{
  "n_layer": 9,
  "d_model": 128,
  "n_head": 4,
  "n_kv_head": 4,
  "head_dim": 32,
  "d_mlp": 512,
  "vocab_size": 8192,
  "activation": "squared_relu",
  "norm": "rmsnorm",
  "norm_place": "pre",
  "norm_eps": 1e-06,
  "positions": "rope",
  "rope_base": 1020.0,
  "rope_fraction": 0.5,
  "qk_norm": false,
  "attn_scale": 0.177,
  "bias": "all",
  "tie_embeddings": "early",
  "parallel_block": false,
  "extras": ["local attention windows", "paired heads", "exclusive self-attention"],
  "init": "uniform",
  "init_std_qkv": 0.0426,
  "init_std_o": 0.0426,
  "init_std_up": 0.0426,
  "init_std_down": 0.0,
  "optimizer": "adamw",
  "lr": 0.00202,
  "beta1": 0.95,
  "beta2": 0.95,
  "weight_decay": 0.066,
  "lr_head": 0.00759,
  "grad_clip": 2.0,
  "warmup_steps": 548,
  "schedule": "wsd",
  "decay_fraction": 0.634,
  "decay_shape": "pow",
  "final_lr_fraction": 0.05,
  "batch_tokens": 8192,
  "seq_len": 256,
  "doc_mask": true,
  "train_tokens": 133200000,
  "steps": 16260,
  "dataset": "wikipedia_en"
}
Each number is 500 + 40 x the weight over its row's rms, rounded and kept within 0 to 999. Layers, rows and columns count from 0. Numbers have three digits each. The size before them is the row's rms in percent of the matrix's.

# up: layer 5 MLP up, 512x128, rms 0.146, rows 389-399, columns 0-127
# down: layer 5 MLP down (transposed), 512x128, rms 0.137, rows 389-398, columns 0-127
up389 102:481517474409518504476478485478500540498410505473522437497416460462506502510529538515521520558507509449514400493505451449466449541517435533508491528512556474548529565506462478553483478392464476540536517466516506483509537504526479541550515593489474543522543461544471434532515519511505493525507484475590479477474445471562560538447573582482491500487517546417532456500446492467476459424470
down389 100:556590510583420448446459498443514505537553463483512468440507544518435498414487529499549485518573500500512554514511459532441483483512568482576522519512537476437490443447430458556532548502513481512469529474483500483525534469516493501584474582512522478492538510529504541575510490501488518551519523487503498502532479513556529523547509531494524414448544523411445535397541543450505501470499
up390 087:455572475509503476559532533489485506502495465500471515465551498537527509486554502466508475517453504477546530514461559468427484527541523487388522529458589562511473471574646525451466495473468566535474457531490529435481459457454543475485484428483541451522572502480497509501543521460541541523506537453531512483437468483448540472526434524472556569443498512570507509527449524499546505494560
down390 086:425484498555457562520482466326419485574506430472461498485459467477553518538508496453481496460544491473411510554535479544557550568525504450519503486508516556526509519547477494485491516512490497485427485461549562488410585436521498542511527514505449525499535542507522481470484495469489492500513513528522455486418538526517534488506527550466518464550457539493528490517518545468585515450512
up391 098:471488530478421505439494481589505454477507517436499568505503417556531487449508483462521494494410539509513458528462510548500430467499520500453447463447528487480398529491490482483506449490509480537487513571500449512423506474424472523463503531452511459502472468501450439475527523492622398468499549454470513471541475465596541496490582532552498480457530479509534527538522496502462489470526
down391 098:556485544479487499567466493460543504404508452508482601498532485481500476570482513532496476510486538569546541437541489541526590558455580554510463534530506566484478521545561492538539547440499511538521542503542497511523436409505516514528514476509437485483441558496473474503487520534512484500460481494514536537442503500463476489512468506487469459470487547396380533447461564481484436528512
up392 093:461521489556542434522599535549552461466508525492532435488470459471510541494494471555426472518503528532472526459538463501479516518462498509518472464460543504523463494463433518506484531509545489384520555506499531501510494455437554524538470441535534439494467437495497459521520609525566500547493519504486547545495553454528485490490589428513593565496454448535524514470443516522552442443494
down392 098:462475499530433499466458461496532521560557481558557526421547421527472518514563449554498462418491510517543495514573552509526512558499527565593509521468613527482518513526438550519531571530476507523522497512521521452455534467508471590456484574532508550461491553424556491512505528531525500418466520530463453505501488500493504469560455484526518566518521536445496498530582513502497495513481
up393 095:483447431473476494461549526486563530457438495480512503529524478522496495519531467538486443515499491512522557417546529499540554550440506508419418510418483543454507516538481503479409470464439513435491443539461456471536495539454544448499520431456477471523513522506449432456489513537514516459510510438478478465481549409472537475506468460462481598386517468523511527525549501541551520488535
down393 101:443528434517489511455504543469476516467549477508515507485529501549513527552533519489485532527489468482443546582530542479573483564515444540537537499510431522513490593545503521436476491567469482457461555501527437461489534453567522594462417497489497532484501469457515490535465420484453520492456489526515528421376502505517480520444527460446500487506492516498512565606502467477531459539450
up394 105:446459444374425472538521449495481518456532491458549489465489535460457491452494504514473535525534450490454449456544525415475430503511566463487498540549453541523574517464511501560486510495497518509514523471513497476559496540495536492551533431532473483544492536397539501470528494532496493471524453449546430481501465505445504495501433456507548545472423445446493514589516476505501404465467
down394 110:486477513510465469450414514420545562499562469441455442503512455505505485492531509537503465510542465466534530508443551530497431527474608474551486496461497447470441513528535498605538482465473497429493539540426464496477493537550495522449524511472464542471417546520533529493551417507490452474568501491573501522428509466500482561563479460460510477480539469474516490545487544500544524441435
up395 109:493377504520469450486518515490525494445511531505565449453465453457483488462462440474448477515515535565449542409480421524454525490468508475473433507544505473550481476439463459581477519477502553435543595513567479468495530419415487452526488502488538498531517468477505515541479426469553470474468601480492481504454529504481554550528482483465451494433527524470499553507494476461508490464493
down395 104:514457444521444499542504524448462439475406454461480475511549504450456453536540572513561490511469571464558523538493499439512479511525499569449445523499483488534605497452505439507478543550509481487496526482490529495565547508536519567472509475499474440499510541616453470534491577540505450487453547450500504476466429447485518577490482505510470528507479541431468410484531509502566486496485
up396 110:490527533490538554538490525553538545446434517507464424536520502571500467469547470500461496480476534552434520511494538463542551494527502526505485491542570502521482510524554509545542492473571469463496569454572407412448517421473513499524571496463533463459507553483566540495546521522499569508520439505514530543434559450543602535490527481473558468499513454451475527485484496506535412519493
down396 106:505518504441468565508426522576527536436458503445481547510510472488479533543545504553449511486554485542537471481489530484596502502469461511452560567519490540496417505548494530467480385485504464447480504469484501526416584482502490498560505485497546482557483416474541541474437457577463425515484457522520488461530537449535555494470534527500472496558541507557510511551517494447538439536528
up397 019:456475495474529535532496449540477506444491572511412485460493434570445487532529504513463449568495530463543466465503529460497523533547541474465492474531590509443499542528511442502546532460487496525546503545506547490464445430435489506506510471464538538452571459433437410497521519445522473541520518511534522546494506480532515526478523516477536571460405543512470523585492563457555459419506
down397 016:496553563462463476512480525555508482466484509535500448551494561514496498440477489474495514422496473485523472515488511415441461510515587485527479576498508508471449536548517491532544500547493489529566516558464464482503460506672472411492484481457536481524471564475437481552548580530499488489486518433456522497555456516486434504471468456556549477530475449477512438466526458502516519571513
up398 098:554553478464499539523449517523459534475499572525522532472392506517464515524429523528461521597490468491482484495552419501481517553499475513525462502602564452554511505426468440500574538494448496562567538518565514509451484497484497515513487519523538544542503491414464485561487484496489536478536509571564544537477498583509518473513535566535470465471497498461433442479451474435467513486461
down398 102:525458516532447502492551537506491457521476463447482512517491505471472541471499494367481484462515461498416511529439515542470555461552495490473535457456471525497447482452456529511511496560526469468485550533467507424543483455490518506525481501571564513506462577477479539557523532452508610464546497501500607506484621553563579452538478479470518461503498468537519441463519541474520467500499
up399 099:499456468471456512399466500525514452477515438478579543556455503466444508463534506460535517500460524591530473533495440545475509534557498545484469432467517533526462509482466502450488476467473489424516528493501480535461533507485589500543532540492568554448447487520526519445458454429561438490532517454527502519597545558582477499508500486580489538504433451554556464492509553513461516519522